Part of a small language model's weights: vocabulary 8192.
Each number is 500 + 50 x the weight over its row's rms, rounded and kept within 0 to 999. Layers, rows and columns count from 0. Numbers have three digits each. The size before them is the row's rms in percent of the matrix's.

# up: layer 4 MLP up, 3072x768, rms 0.0524, rows 2884-2969, columns 96-143
# down: layer 4 MLP down (transposed), 3072x768, rms 0.0355, rows 2884-2969, columns 96-143
# gate: layer 4 MLP gate, 3072x768, rms 0.0503, rows 2885-2969, columns 96-143
up2884 100:483576488475492470525488447408425520570546528455554461557540476531437403493628533458489495656500461450511537505565518539464527535496523591592462
down2884 100:459462486521395507467490567475532537500421514413549494447505461512390488540499538463599548496437334516511438538497496587449559447495450547522488
gate2885 099:400563501579630450500470545505471533464522588480489562521532502459486471436489509589549526509636530551506503547580492394493555495477540483538517
up2885 092:491466570487448519464478466435431439455614561472523435466513421394473455579532566488569553511473511519519441475578475438436464606411580574468450
down2885 095:489504477455515513462558453490471474465514583600511564501414510494517474534485478485496595438536498459570493371474497450468561449509478559451543
gate2886 097:458564587470492464430461419458487575517432452499545335472469550453507504489491450460473439564471427483520428497512437516464615550502501507503446
up2886 094:420535552461527422563533526549410531556511533461553450570486458546488486498560488455449464506516465496517556486499422456509534373426483460509507
down2886 096:454466534479557511480528465603510443445410558500472561542493471446449565577534530558554538554488549508505421470459384503415537594543539470414526
gate2887 098:473552556507462481497465494466496532535466548572585573539531452478455580492519532508484508455453540572557463603538458498504453519390517453515531
up2887 100:507466483556512525532472546568440543551534570489528497539453567515437535508507415500453400513447440509491433521547533548470511508455500520482467
down2887 100:573507569535497626413469491586521474498466407483493388455529439450541536562489566557555504485533550485514539515494462554542500442466512553473447
gate2888 097:631497514404535522456500498523509446543539564505432564552551502597426489497506459463494564446534488450473454530548562649539485486399473496504458
up2888 099:521550463472500553497465512462550571555512497564562541543500459495448532554490465564574540580511466525481516495485371465589389465553561517389501
down2888 100:555457592479517543458480557580486480432419476497537577513515466520502593482529497552440644525527553512424538466627508577469425550493478540486487
gate2889 106:462493526467556484419565482539512513495519575595408530435579453486558545534515512482477538429493484533440464551513586445508490475387557447451413
up2889 106:428501515497525562513570484534489529437476449482536512530549440447515470448419453479471439505510558490580531515498492480547521549467483532456432
down2889 106:605499494585564530503507419481410474510410535459555546547373531426540529446537394497498478540504509494444465513523470589517531452489442591476454
gate2890 102:472462439487459462521444366503451520477500498427431502556543543465464407657548454450399463516495575460530566401516476514508549504484546504624565
up2890 104:533487464577588470457441480494487557480500460543397520518459461457534456563528546479442458471421433479508520468455447501399480541515527440563610
down2890 105:503497473583468528586443472501586504496514537557454424521511383513500506520471481613500507487427473430511423575532562528473542501459486445498436
gate2891 099:519431545527492445499592481487415517450438481534534470430479472505497467513598568487492580346506436460467485460567536476552454539474468472563510
up2891 098:317407460479441588491479475462469577512480513562551412476477499466587538529483476582460495498504406560426489513462428572405423554496444496525460
down2891 098:591510617431504444472462448387520451441570620555503543460514484506503501594511452507483527548557494512521549507439525502534493515492513499450527
gate2892 098:488490393514525454496430453472500527438541494474454506472478489487531454459486438500491486562497497437556553506504606506549383550470513489433517
up2892 096:456568502509550524488528533497547456598499487468567541553437448393489452481588520554453574492493406386458502542408530505360497437599420517555389
down2892 097:588468469523572453519539481447596435493468448519531438462579614472500506518432490666438503441500482472583530467557430572440459541437527433517512
gate2893 101:488462560487461489395507419478531505541545446455501430446424519501431553534471429465497485419530525555455499460529459400402515514420478531484513
up2893 103:484440524545563579547528509565520483464514603467587617554550511454476504496516578530450456474437470430410478469456563584438529401495483475440531
down2893 099:501533479493489508455541546449531541430552422525580511564543490488476497476478501444533492510515477515408518498535519508511484491426409482498456
gate2894 101:536464444506508485563497459440469537501466559518422515577531489592436575485465611551568387506474598589456525522477546522494521517462468481479492
up2894 103:524584557511569538471569516559583443498436539505429535560500551525374580544492457455508511565438493529486468418453542460554512443510524516534507
down2894 102:632437564532548429459492534493399526468458430497520541509592531562490558520446499437526573478477499596494576489502615493556501531451536525517588
gate2895 103:577466549496463531563475478428469501534490477493483662480481473442570498454552417492523645560544555431522457485416560439515517589494489447487491
up2895 100:439511569490473393539517491477483532487518566509516510477523497535450465559623439500514527551543569594495486532485511543476448522532417410460449
down2895 100:521392506446464539490484567521481498536596422479477501453450403523394555529444475501612486484485537507439517640445485572476567494512593491436462
gate2896 100:571455473538470550615516390556599619426473442525477517531536486490515508507498460491472476387506464483537517442408537512563552663441569456429498
up2896 105:502541517466509455512568475453600499448458502538516411495433551504496609528509461544470405558492455565450508494501520392515459516466517504570500
down2896 104:450506379477496449480504567446580414524426483497487413482571559500582417510503495449496522557450431546573539596594474445534492513376435471531483
gate2897 103:413536484551487451463571510489513442527466358538481479423495475524538520410487580552453567527512513477508532484504437518499462418583544453479454
up2897 101:644541525437532552503499457552525637482451490458564541413507488435401501532537589475528452507542565367562578554575553470461465476538556554458534
down2897 104:527441470541571511509529513482483571579466530502430504404561459550542513416464558545502536483542563523516415513499560516485505402471488460545516
gate2898 100:511417512505487662477559513571404595449528517470608559452508536457475558472490489568518441393499467478474458587494553527541518529513487474534499
up2898 100:534452469463539516423409511572482523407462548520576550489489535424429522503528519538481444467568502543556421412423471529496565557555513494353556
down2898 099:444486480563435516444414497481426455575487484469398481502540553462541551522616459438608534428550517522542435513467360455486442469433492579516526
gate2899 099:427511430515546475444577489471538457505479475537510555531562464521523506590536437474442458559442527546500424497405436505623509462516513569475503
up2899 100:413456516516450418457548528503463578481544552464453446421448523502525496542455503491594570515559548564513465458479586507475579525433507549440459
down2899 102:554475470540433530527564487431510484548438393526447565443550464531467458475533564482475474508617504472479564596479527505460561468417507482408530
gate2900 099:499439470425599482452409517498416446584490479559529509488520502469479465514458479451548404491553387475467538481504418566497524532464550458564512
up2900 098:501487506378453546429497501494509534553528476471444509559477430508425419505446476569465599446438574478510343538531417393438511504467499514457490
down2900 101:500527507486458592465487498427474453506504622573480468454436510496457515532459546430530526535467494457550581443545514515545486532437409434408542
gate2901 098:453505490488403510553543609460537562463501602516594465497463479524455569357447521536426520530481486497539481472436478542553506447484435457496542
up2901 100:421447468495482502516556574526460415472597484402477472545546372448490530470387502533500409501454433449515506496476506494419526423415477515505487
down2901 100:480530576481556467458447511566536565486401481539396570544448568453425439538475445551469495505559429506514518562407444601535434538492512463511453
gate2902 099:479459497508584512558596483509461505445516509517468546441487513432509467447506452454460508568500577386515466507383563444506468485467387610494531
up2902 099:528494467399512472477511557536499520515494570456464534437459511440446595482451532515568501458513496503468511497473524502527567550472489495415419
down2902 102:557531523503460437520517488552476469495501445481492446491510483450466534428416469398611481530506486590429427472503555485629484488453544460498537
gate2903 104:420497549467504433470522432447559559493494524512518506511384457525477514501627526581438432570528397454516500376443469491458521442484514568554421
up2903 102:559438494480571503528516578481519486451382521501556512420531487514471431459559464549594545503493630365579486535509504465570497483536518518500520
down2903 100:510581516499489546504579477421555547536517513468540471456518544551509534494469496449502574469511526502512655466515573468485524547405499528400585
gate2904 098:479512445465450497486462462555465531596521540496427521393500524556391489444464437464448440541524429522486566509446527462506592499422422544594405
up2904 098:541448604539478504476433507448555487538503436505543510527495513469555499569565483534501505553519547480566466476527509496489444418436509469471503
down2904 096:535439486503514462529544485476514586479514514512481573546467437435551509385458554382567486461477540493441535554422424561458544523519566421535484
gate2905 101:452506558540505542488524481551538413566438485465526457490532529454444511618535488460549529548455533526513417444537480484511504473422533663480538
up2905 101:389481443547540460459482451490454605480565562465464400477460506509525429462511596423411527474524473473541496564446467469576484298477508561473528
down2905 098:555562487522491552532435551381434480491452483568528563576484537403442567445578543532496463492476483527555420481539564523351519497526559521426510
gate2906 101:519500553462447562492416567532514430546477443480493562554486547431521440514419476510496571478519504493474539487453523526438445526514480508507514
up2906 096:473453537474480479555462517524537533529462402516533479560548486496428442545565507483520465556509418581427481486499400467525510539473500486477539
down2906 097:514551575561510472523490430464549446531591607435556423512617464509541492518512497423469385490555541507495425520541605516463572442513507509461593
gate2907 098:558541578535499437539546516470458550557570494483480458551589527411582548514468466524451555532456509521490515454546497479499411480529464487511489
up2907 097:427481495553477501545623590472482429457490476497493549466483391441489438504463497401455474594473461519443458509490562505400452487453446455496610
down2907 095:573580501518548534440551422465537441517491377464445534487471533477420516488559391405449512571495496522518416603537553611446465542500553472463575
gate2908 103:507481429457450560456460438434519548449533489478507529397467472525434459503441457496487497465561501571449555597379465496511607473547466451471580
up2908 102:489480555477515525462419525543497590468462483515550536490442600413533423469548570557470526535498511437564477399526492492590470523579561480547493
down2908 099:559518580597543436545453452522521515463520475540471434531522469566597420366515546469521487505511592592461497519555562455573486534435619444465569
gate2909 102:475489435549453492500534611629562576542416450508564577539509541552506474547492592462507574388514512425498473585535451504489480485515533514455451
up2909 105:515539424508458515501501464617422482530456489535401475502511518467510510430533529561486459512479448554496534611489477572534550479550523394533434
down2909 103:548510507488445563484503481521515454468467520424447466529485429458424477418435498491461576603453490507543500560530496539500523470480555474528509
gate2910 095:536516569444531503546566489527523518449457572485451471497543523477434496543500362435544441505478526493561550516484524525472564421546533573403460
up2910 098:455523496493526538515513542485520465564461540508447354527479516492455565492408532558507547393531589480534468557481567518474533440515485536593495
down2910 095:547416568495485445505409546496399460418537485553554533496521479349531531490494413421544447526523545461484592423486460524469471446523483405473459
gate2911 099:464563565582393504510567572596591489475466560576500441494491600504473485475501509464583564536577544460488455552584540463501468364535461528442459
up2911 096:485508627489423545590466404620519516516576421521558491525606460425486400498569432579543426496541470572519487508454511570464539474480484499469457
down2911 098:530476541467526506458495601554559515496475443552480517490485455446396534446535579564539399490487378504585602487518422488492452528410448448561544
gate2912 102:569481397526464578511480492494520481444468476465554436527538493504483458474515436457510513490555590378521473510352563524449541530520399512481434
up2912 102:600465509530429533556523380415447440431402537564537559482461458522481529519583568504574513456417510451506436480493508453482449545545497457535527
down2912 099:568464468463429579461614570428501575539608536428454450539498535455422473441487490606607466393481580506506540482445498626567453491501514470490457
gate2913 108:490534473453512539560467558485454444502509466463472499617572505448490485497428601506510465471370572482411520553485543432489523387503460560553565
up2913 107:437476492522561494547443539652495479440641467523421503365524515637538420541554369456501553586529484397505440474483541551563473510480508518526483
down2913 104:481554474525466497454437537467550564455446539575560500523473519435482516541479472531448474510476494485503520491507504525502511460493541513535454
gate2914 097:582492509454444477532502457422458466449560531541485460496444466481475458510524575486513492358492515506574457424501477500494564589610489494490512
up2914 097:618570453544458515527456442560485459427547487605505540536531551486478589434537538513562519454368461457564487557444517634572508484540484572470528
down2914 098:504516513599481516543470575495458483423393456535494449517505461518465481514536440558464438538458520514593496526367555539623477458525513370546445
gate2915 106:560448484527537512420476475547581496507504519574468460463434533418643454557440510449431550508488506422546451507464440501596420550490488524485565
up2915 103:465488585507489544514491608461454501540441496488428383559482537482480475462558451568501495625421486510528439474482455521506462574515547497528425
down2915 102:476440357442396425511485533423630505549491437443523545411470445542509416553622495488571471553450473462456396463573470534527519539446456413544427
gate2916 102:438513539454544442572550510455484531481536555439437449533546570549452520476441446537492552527547514516393494471489536534482406552429483483528578
up2916 097:400419565552451473552529390472524451566482441557493467395545444545512555472395500391517417601541495519543559431532487490544456514507458520555523
down2916 099:477516493479476452479437482540504544495573531517535447530466594475572481553561518550471532496489602529507461398482550548546523570537566496518451
gate2917 096:526504475490507470474554583499456585575471459459556531513564538534518482435534494456492511488542535493432536595475367537540571562566417449484544
up2917 099:485487499509464532405484553464543575497453533516510441525499473498410524434493543457569518458436541481396503486486486471423460567426522489561481
down2917 097:549497454375537412496560468499448505456520571479514464521532496529535532572612450533565618471497533482453571457560478471524483480636460519546519
gate2918 097:551499551484489452454471487429444477445561510498489507544519527524411479465496612530433487444525548510443531553534542588586455454424515457514444
up2918 100:505489461542473453529506474487476540540482413525430593508531489554432573450596591527423568440483566440476534537431506442378450425466526460575511
down2918 099:463524493486504538496471519581450452599423598428577480585511521450427439509521530480434532477534498460525490486478501465478463551453498536435539
gate2919 099:501480422442444452430472525576458465482473517498511526547492412406485622528452482459384512536511471542509435497536487568536522442442486604510508
up2919 101:532504514531492477513421557501525485488376435563563482524485598476510441484413389538516573597559474500473454505471493507485569424503507534522535
down2919 100:470446419526428488543559476635459490463450543501561436541480518483480500556487546542454429566600490406530400531523581501544529422562560459479466
gate2920 105:451579480452486518476467556457487487491532558541481454659511483517449516480424454501486499428532507461474514457411515530520469512452504452532375
up2920 103:466460539579484563533504429530533471535555449484499473503507513441542482544427485513406568563561439466506511512438492450582499585479423540342500
down2920 103:543536532508488554485415461525507488450575504458427505464466579550472482533455493490533406570574523540490514499460426525500520589453527561537526
gate2921 096:425516496468404558576530512571533474398556563524521488526520531556588460505473496499512544482433557577458549497443546604449491551468560463543483
up2921 097:479458525472509502471545493582418589424535482550516515417455482529489351434606518613502486489523547513428447481526490529490523481521481499519555
down2921 099:505550471374581543524508562459498478572562513532507427482447532529427465478501444486477558577486516602566598534436367486493537532296457444487545
gate2922 104:507501429524513390589457529556457545500497477476435485486497514550544494477535424502477439472506500473512579580518545403516524465566522542551487
up2922 103:439447496455531484427524459566582516427595543438543459480489592401454459519543517481572467470427380424476506488487519454436526479498552543435529
down2922 104:491508444479471549532476478421425469418434496538522480487545471469477535514426430424525636499527409519453498451525442492519482561545580463442598
gate2923 099:504528601548483505505502399430422503484468470535386592510515560415380461548406518528593524514507496682577522537484454456433466511452466580548488
up2923 100:476531522506526536555534403587536545560564482509450444597434496498466580543545571630503482478470511539445465480444626510515510433465475496456473
down2923 100:503424427403466513497546510487432431413550536487507502468518461435624497424523444497549501567514434491497526472569527524516475524494500446518560
gate2924 100:517486571451466511509443470521460581487493491480528605502511491536428541463491472540548477424470469450478505468523537442499500497521515536452487
up2924 107:494526529464401462512421520545597446546552558541441514550589503502505404541468490502497482539439525439468517501566482444408426512475589460559549
down2924 104:516513525589466531516568545608530419526527488584452458460502539448559469446433486391471534511526606440499528529435473517466452469530524455499406
gate2925 097:425532482506524470477475476459584431447453443538520448523550456486495503458533528509500488529502599491495452400498514371493513480479513547529523
up2925 101:481493560468578519425524452510508523565563477479461543582506517509524485539469492550390516475507531500515508495368514462503444423513500530525549
down2925 099:535541518541527538549489481450547530457463553464571499402545486527501502430486513495443521470459516509519498443433493393518482379550544563465581
gate2926 101:489475530571549458445459531402474505496450503475503552476470423549528441470526489513517475412540531485580444512506468586531550482446509513631493
up2926 100:435514518545494515546567494494541481430552497477418558503463552542477461494601579529483502500535491636378426437524491429456457453576500458414459
down2926 100:577521479567525384536509512480503516497417457469458516588529485452575469500554518596452527545447533475490513438445525473461446456513472550552483
gate2927 101:462493485435614470618566462502395446554590558548507542342501542517467480579489524463517504503491525443518553496458484521564448451489501559475548
up2927 103:479482523446545500446502584419564515513583437466522514528506486476533491479536434574459477541475520501401441485440525534576511609449616524471488
down2927 104:527485517541528575471474590509546416535459513543385496514587498420486531598439454561514374471582518392483407509515493443526602487534509511575480
gate2928 099:534483516597410586521445448540478504548473519543404557514446551545432434447513498541685572478399433527576599507530555492412549491465474467503511
up2928 095:514507472538527500536528541478501524557412533569511577492437512490495508640483446490523525407424572510490456467539544432391525465577566510519524
down2928 097:508541484545510429465390526526505488504532508503468456486486592442517445577540486550498514564548545454517576539423444504587512608470490499429488
gate2929 099:422582466602535462505475511477549485467483484597501516521466544487586486464455516484447569511459573505496484538447540439480580555571505557538486
up2929 097:486446420566475469556505545517511454536544422527541496523519537521509480399401437500557488495423514550507489539502537558513576510484453634519547
down2929 096:509490550568469457539511504511522478480478459475545509606479436559548570433469473491392470470448525505510534512369538542488496461555611491482489
gate2930 100:383503476567512447551540479483509439470487452473518521478496489547477435520461547470504406504494513474481501603463516459504531530533462562482420
up2930 101:343425498514453575501490499501562441482510582430471505512590514512565522578607480547575499532440468531515528498575566551488590558485453509422460
down2930 105:464551512479395456509476522468590512519476497536525409466537417501446466474503518411521570524546465543481554415622628505508519528494504541533488
gate2931 100:501554596503571449474467530438465425467484456555573506523456576536507516468488393432522542483496479499492476503483510475555493464569503549434435
up2931 094:578579579531442491548518524483497543518458438421566449367541465506540582420459473391443561594486492538420441489481473466580539452420532517508461
down2931 097:489543517447488481438487465535459565474500566533480593504462464495459517414558457471419450469370447519531451507453513484443506533452468494497537
gate2932 100:499629590473546458446547384556558507510418500466533576486440472526599475465479509531470475458522543399516498526430485455421561586488462484456538
up2932 103:441536482574422473494493528497482473459413520574480478420499526550494559560522517529491575534451507555534522457470481462528606391501521476568529
down2932 100:513486553620465473531437508461523512432509508491476454514545360568489477542426394589472432570567524534496441493380561491474532480529470549439494
gate2933 104:449528499518479478552501422471435458488540418429540540664587484473533461532498553488502566533503600540433477414510470471468395512477509485557408
up2933 100:454516509425429531443534484477462547481468542593502507523555466579569505436483444500559508459408478448550544496402430501461530531482451533612509
down2933 103:565489489490520467516413456443521551496470448471437446579551521546553510475500563546459454571537497502365470508409508493561484491474466582526428
gate2934 099:536468566439552520422556501532558558608547468546496524456480535588452469513398409505486502424493487436485537552408473488457501541550482496455476
up2934 099:434497517443577489542440469487515451553462484483417586494482504456441515517530524556490574461464528496504466461530515510482503430511459557573466
down2934 100:515517450405572432449331499503518447454466510468488496457492511535538502484579397518450603470515471541536541389476415557491609529488463568493503
gate2935 100:487450521575384496445481500495430517542534559614419594493465582528430504538502495467580543492498469446492516459546511444566455533546510480558409
up2935 100:531445542471453450454470464593433493444610496565456504540464454552492495442493438527428496397525576473495592553459511452485390529525461546500555
down2935 102:565544499454517518513452510505516510527576444440406546369493583445546510482489586476431473551476541574495547543531419520518510509530498474568544
gate2936 099:448481496518509455567474475509481446501470498390473439470467483455548410435565492470414536505451475558458546561445467496446530432572510440457640
up2936 101:394485472522587474470507580502527466548580506575508500499517596505576500576430497529457407402530500456493560558516449628492417489504525540479523
down2936 102:502560447515479428498485437524603457573528446460539567637411473478493525557527499516564412477492513549372465480529450531575495358477546413527463
gate2937 092:455509504510470491406415562478438473513575503540440488517414472557536526447459450467526534540500622484463479585491506501522364472479485556561535
up2937 091:489550407425522488593550508419588603512505455445373400501522455490483476573436478545481532501533502461537522485429553492541525516545499446478445
down2937 094:507539421586506487511501464526454548526556550401546516510406445479472454404482474511533381498518481404563539512486492516485525485465422505507541
gate2938 097:459463461514403424451453439483510585458425500456511533493566511455387572522509585438514507502455524395558437457516582529428457508497478611413579
up2938 096:442419497410501513483531446419522479532354467544522434489534447478489515569483554507428530473476563497539517556476341409563438498444521516498496
down2938 097:493569397545514446532456465473425550537542469519536495599639552471497506375470543558516425535489392403440470511512399480512590431461483461476562
gate2939 097:449498571569500429524465456421512455503456476540387563453537537442432517497466475466474473545398514512549521481468448491443456560520460498438599
up2939 101:601382378522448506532564507560460523436542507493585448540447564479488464518465525476513452556513467505521481422534537460547477438512524498490496
down2939 104:472505488499555493543513569493524435444483496450497535571501560414435507507522463548493552549500514499629520509430510525405430492524416583507611
gate2940 101:500546465542531495419517537488486443511506518446491509587443411383576442511538579598531436509580436495553532449416456465465457542480469517535461
up2940 098:508516443524515569504562562497503529533526473511563465483551567477529469535391454517498471530473462526536518479434545508493568489552460559407571
down2940 100:572513453462514535473520593507491468485592441497624446557513438528533471497497451399652421478497511459458492434535435427522526471615403496556542
gate2941 098:492502578525505475608508488416517460511537614523425494501522449521495527553537530529474467546470456488576518461538455502446523484467520485489564
up2941 095:505490529544592534509489421555533524489478527425474526462380569491542566481445542518537546561462506495519547456471438496515505472518556504398470
down2941 095:516529464502384509394586481409454463563558487610584518446479567475491472526528495503484513452529492473543475419473554531498444535573528542458455
gate2942 097:564440544537531525484458460531480495528444417539536564567486493568558548434510553500448478500496531468488529427483523514512426408578472512474583
up2942 099:514491541489593494550469465550480493476456494513528511460512528561461488533447497562471465511505489486434470412526553525554538481493417489540456
down2942 096:584504476510503569498595464474453514485535444517502433482598394487386561450488487513534415502563509420474561436491568449520479572516525510479493
gate2943 108:506494563464452471533445370555549574456486476555511527570438501513446415500568445486507512609508488485482432491430518519511513476505480530561595
up2943 103:488411523569510477545561508432548511414560545494424490607514524517450494514532547513488476550434509518471429518461552502466615476547557427472510
down2943 102:541497429502476464542482463428496486492538480539564494545422577502466572527494442443467517464498538473500434348539474518539611503452548424469530
gate2944 104:581564489428568500595545416540412507495456495431502539569409586526528529455490530425511532458530542597521585472451447580537502498462533479578564
up2944 101:553540597488425502543475409506521517525521455500412518521506450522456478520486487408438423499593546477427492581507496566478479626459446394574467
down2944 100:532408425545466438539513465505455503424452605585424404479519409472528539496482437502504627468453459420413554600552479561533555439426425416516541
gate2945 104:526531548462547522476568594592470460537518581518531463511455552519535491478531499495495559467398488524522547511547535592484517519498332482529449
up2945 101:507548400419487477619527465562544484534506417493541523497594479512532389525535501427482561499484603558447449553514580583510495495493542518570515
down2945 102:522445551563482455517501580520574503507616506542442484495428547531461490507407438405503518452378485493573594564495594513591414475471565434470494
gate2946 102:502472429490481561502565476368524569491469423480539458522460440521537552496459487532504523503549486493501551661437429514526510462508440599504509
up2946 096:546547605416423445554488384411498430565465564410458500563565498595401514464535521465561486428492548595504504585406502516504389572488485541404477
down2946 099:522509497485489519454453603471428504450507462540438584417584456426449490489362535459480502550519475459387479466557558514456539475449518534510439
gate2947 102:553547599521517522553465458524496485591548421472619528490449504475538490509533507500462473463400415509369445474548498579549509455488489431580588
up2947 100:507519517489490498476448503575475503382548517504485513543494516476550505549467496508456588427511533489474517493549452453464465572492531475404467
down2947 101:543517485475551462558544482553505472460441466536611570526425479471555567531488433497564428457557456527404464479502474482519483583469442568547541
gate2948 098:537529495551502497563430639430476506542445519529501559569415556506479501468541563428523552520563468477457510479577492506480489491483429417513508
up2948 098:516490542485402546544509424433459563535485474509477530556513504512469618524405501515442522497473368580409515511525401442541574486474510473511487
down2948 097:533444466475477466484434541466515537433454521577520434546438469484444484471391472513484395468483514538588597457460493447508526545504490495465563
gate2949 100:509569489493490433504550459534532534497461473445598505518457530472505522495477553523525480470447545437475460463475519476529515587545457535515472
up2949 097:508528482400523455582475498506552525489524457479503442498525539405531513566466433623567514479602484554539399548545516506395583448472556569428551
down2949 095:577462523468461544498432515489382487491483466508498505532482537510589506433476501470556525595609421579519519498455478555473460505559429496497528
gate2950 102:529535441557495508543527539568519476432433477613554513480475504509471480378539443545536453449486495519492504492467539473541518548456517522464532
up2950 099:435440533436379531508469493532442574601451495527417474521537535426486451521559554559511451622531499463510472437503610588478431539549497497464478
down2950 098:520428575484491497516496494537463447501499423572477521522392480518540540458554450593484543459562586529430548421508490535399543460500491398501557
gate2951 101:533469548460496460601479435547520505508521449407493499551573535481587549459556533521543465482601571525473532457453472494522442457465526535497609
up2951 101:494456516461463488536482494533437419476445578554458530567462415408518517551499464546461537525534493563560480473534520497491480481399540543503520
down2951 100:556577489477571501395444540466452435523450514438535465445521527509448531478367620491591472471578471531553526486469464480499497382414485448532485
gate2952 099:463462484500496446392523512601528520609492457520490456534417472505505482564498507526539599479443524457547550622580567510590464474454512625434607
up2952 099:444460484373498572489453552536490535538464449481484583552462503423585546555418497509527501462483421513520569409555443547526497563462534608452432
down2952 098:519503413517485554469557484572521445608536468522414330526515472519566502553564479432522584505561517609457582528570482514542445486528518464522516
gate2953 102:520558564443483447576496503558540426472521489408472513608442530531526602618494567547550529462475507443552460530531538482528568512399540536400531
up2953 101:446464468598445464533499527406422489476495535429550499583537477546581430529502457546466436510483466553436474438461456501465495479617465495541508
down2953 101:462422407534437484436527551626370471629527490538500454513569504546520508518527524500473547523503556472516539532460461526492541458513430526582486
gate2954 099:514492480531442501510523443460506539497533461519512532492511574569393527544514491445542555461538502466531573459495507530488506476415598558514551
up2954 095:535444499485465514505508474451488492548426446490477533464564465539472456629542493515503468533425597559452556563520558564508501536578517485524513
down2954 097:416491635547466483462462529511425457522594538536490448483448548488513487430560472560496520633376490544533547496478522517479469522558477645458467
gate2955 099:531436499462525474495544551511597501537530590519507543510395376528478454493465411545417517446455568426579436496417415481525462572547504490508552
up2955 102:490550563496502458485531504500508441433593491508504452515543472457557523559547402499522473484453489471457534474527427510505491543534474473474506
down2955 104:495546440402485555483458509488601382511599514509473507432534488447397484589501558574501445496438519472467497597568630442399508468517496469414430
gate2956 105:461479532544499461497420478484555501597534500516494510450595480501503545483463488544571393488451448521483490557527573408636511558513498528552531
up2956 107:427570461458401415552456539444485581514610588487484596589521509488529553528427487566523404434490493404476473469537500495448449609550619527407429
down2956 103:390555478509547506564445465558465547500605497458446599483561494534535493463512510618465510406545558566543468492617448510497485569437428446528501
gate2957 095:432501419553550452498532415496510500509482585478533506510573538519427471499562526421462405424555525467487583495593457516357530511523438496464520
up2957 097:540447500504558480517474487469480506538515461447510520454403467595543494400448439518465444622461537518525462521431524519542575462483392581454531
down2957 097:481484435467505495490553480540479492538492597552486658484526516452466538536487503478466480570517544486492476515543505544617386542535507511543474
gate2958 099:434479503522483419448450550569461540530586406590488491485551459511487433542511444538588517554507484570568421511473463350501520428608496510440484
up2958 105:515460475516487448494496442435501513509506575544519512443425546576554554461462591425593547510509421510544526445437479480536574496527504393477511
down2958 100:507567506461375480594490506496506503460564557537447415541470424575552507524504560492483548441447591482547503509508552502457487416472536434443412
gate2959 100:530507509525515543465497566512479561502538482569458516534592545490576539453472513495447515520496464515484485519431482557459477585487531519481424
up2959 097:525577549544456460566489518551517459618450426431493521436532448481482394526514561542542485514493466539411514484523482460600541462582435514609534
down2959 096:515510487544601548496559515576444546486474498439448450415526420498492437487563514429553558542487521546521536505517474452502538558470534469575448
gate2960 100:528457468447559384522532514481465450485474486525512445510603554440557411498513464510520428446468441587477602469554482437560484512476453556553522
up2960 097:553410612472502566416511561540465418447513511524523514502483467551422438504476416436419574542548472493516474412559437549499557394503450500547636
down2960 100:503468540485572567398489492606503617529575548524504523505507630482488527497485461488589514534435551432572453466469477484481472535459515486534465
gate2961 099:548472457638559600469472489489514543509542547483584444459469526429484536497521484466552510531577502486593493481555468370564520513508499545582498
up2961 098:487530508486491529397483488492477498464489460568538497478403473499427542585422516586586441516453434471574504507503389517499462498423460480485414
down2961 098:553484499519481534521491513459497481579550407518498449523489501478557494494555516398537566453495566464406555521473482524492549477486558480429456
gate2962 102:454468496445492532502423457602457513420466564435465429539567511485534561500493533492505451549422604683469598493491492534492533556536487486438506
up2962 103:529475517616551573439436511500526506447602594527440524430525498540541482496462512434555457562448470437515474485448458537499510539498465458574466
down2962 101:416415509503532512524466566580478490424530438415583536497434535473530459431600488485515457467464419482419575444501510506499442489586427425486543
gate2963 097:458420490503535491452429456510530524543478523447497485527541461458638513505506575484540431517477563467506538459524540545523536538548351477489489
up2963 097:509496404592475653486428445458466525532503581456547493486572476452523510502480395496473493461537513503530491502555483507483451519469526507497559
down2963 102:521454516472503500441572465551403537486477559544528426461495566474444460440453466550469454483425561488488569583537481592572567497488494418510518
gate2964 105:504493604529471469532548472454411509586488511479501536516478512448513411470472469504454515546436425533479441514467502477549504518574504504412483
up2964 098:489492475444505538458535499417465480485502514503525511492503522443609522464553495447563551466501544572490499439507535415448514424594442461522584
down2964 101:525482497487485571531490464450508461469450460435552478467578484481482498449445418489574548433392552512505497528610594626404527547526482514454449
gate2965 102:607506489470446463549450471481521585474485513470445451488500538548437434582450581634465536536532531490496498496362511487548461536514511486544442
up2965 106:482515548414499433441488478613551447430568497438556623519505555532482459409451415510416584530541519534543504546507551515521367404526487436547420
down2965 102:548549521484467505516525462499529568519549542454486498608472423460492491459433463436476467562471584497581443421581528518468549426533528509425496
gate2966 097:482470471540459460537450494517542497549582558567491544549527416546491555484527602452530499445583563556434422446491457484470503538515471421516473
up2966 098:516430553512517568411455566500345513430498460451465498424587465497489610412583536503415443431510449500548575450510520544518458470518535487466499
down2966 098:486594506458539513504469517468518472418484522529511488467487554445530511494489485514461589549376552522429444502390531489577539525561489464449493
gate2967 102:513474527533456481508460515498420536481576509438477538552602538491464513597519462487490466387442555514451518465523464434425553423504518559485495
up2967 101:528557482555573588515419495532503421518440436575488512512420502459455516542454510509511520486484414483450570459473519492462495461526576555506538
down2967 104:512486445435474547470546471390401498566508462483416460542503595520517492463641478390410460535511554559525517478541502556563477451496473432506388
gate2968 092:569519422530467409603485506545537496489479469573578552536478496439585509553472516387469469507510385498482446494585515425486433434541520488455547
up2968 097:481487587512442543559491604469485523489524524479369456528536557463486547446537585469483611550481508551562467471501558526461446514533481588455465
down2968 098:518559466451492552504495426471553490587524482547527548396463522538556436564548527514367403486491419466525443495604500548436461418413502573479531
gate2969 097:530492616491519561482502507567514480554513631560453527549456489594579503505482509596481541490537522537410536514534399447424486524502579462551423
up2969 096:544513579436528445389494580493551507570559463523539521549543517590524398535410542507552489447506470433482475470524458493554529503446499504513500
down2969 097:502623451520477572610542500484469572505543470499525505431463473482623545527555568605519568503467538510549506548534475538458438559570481445521397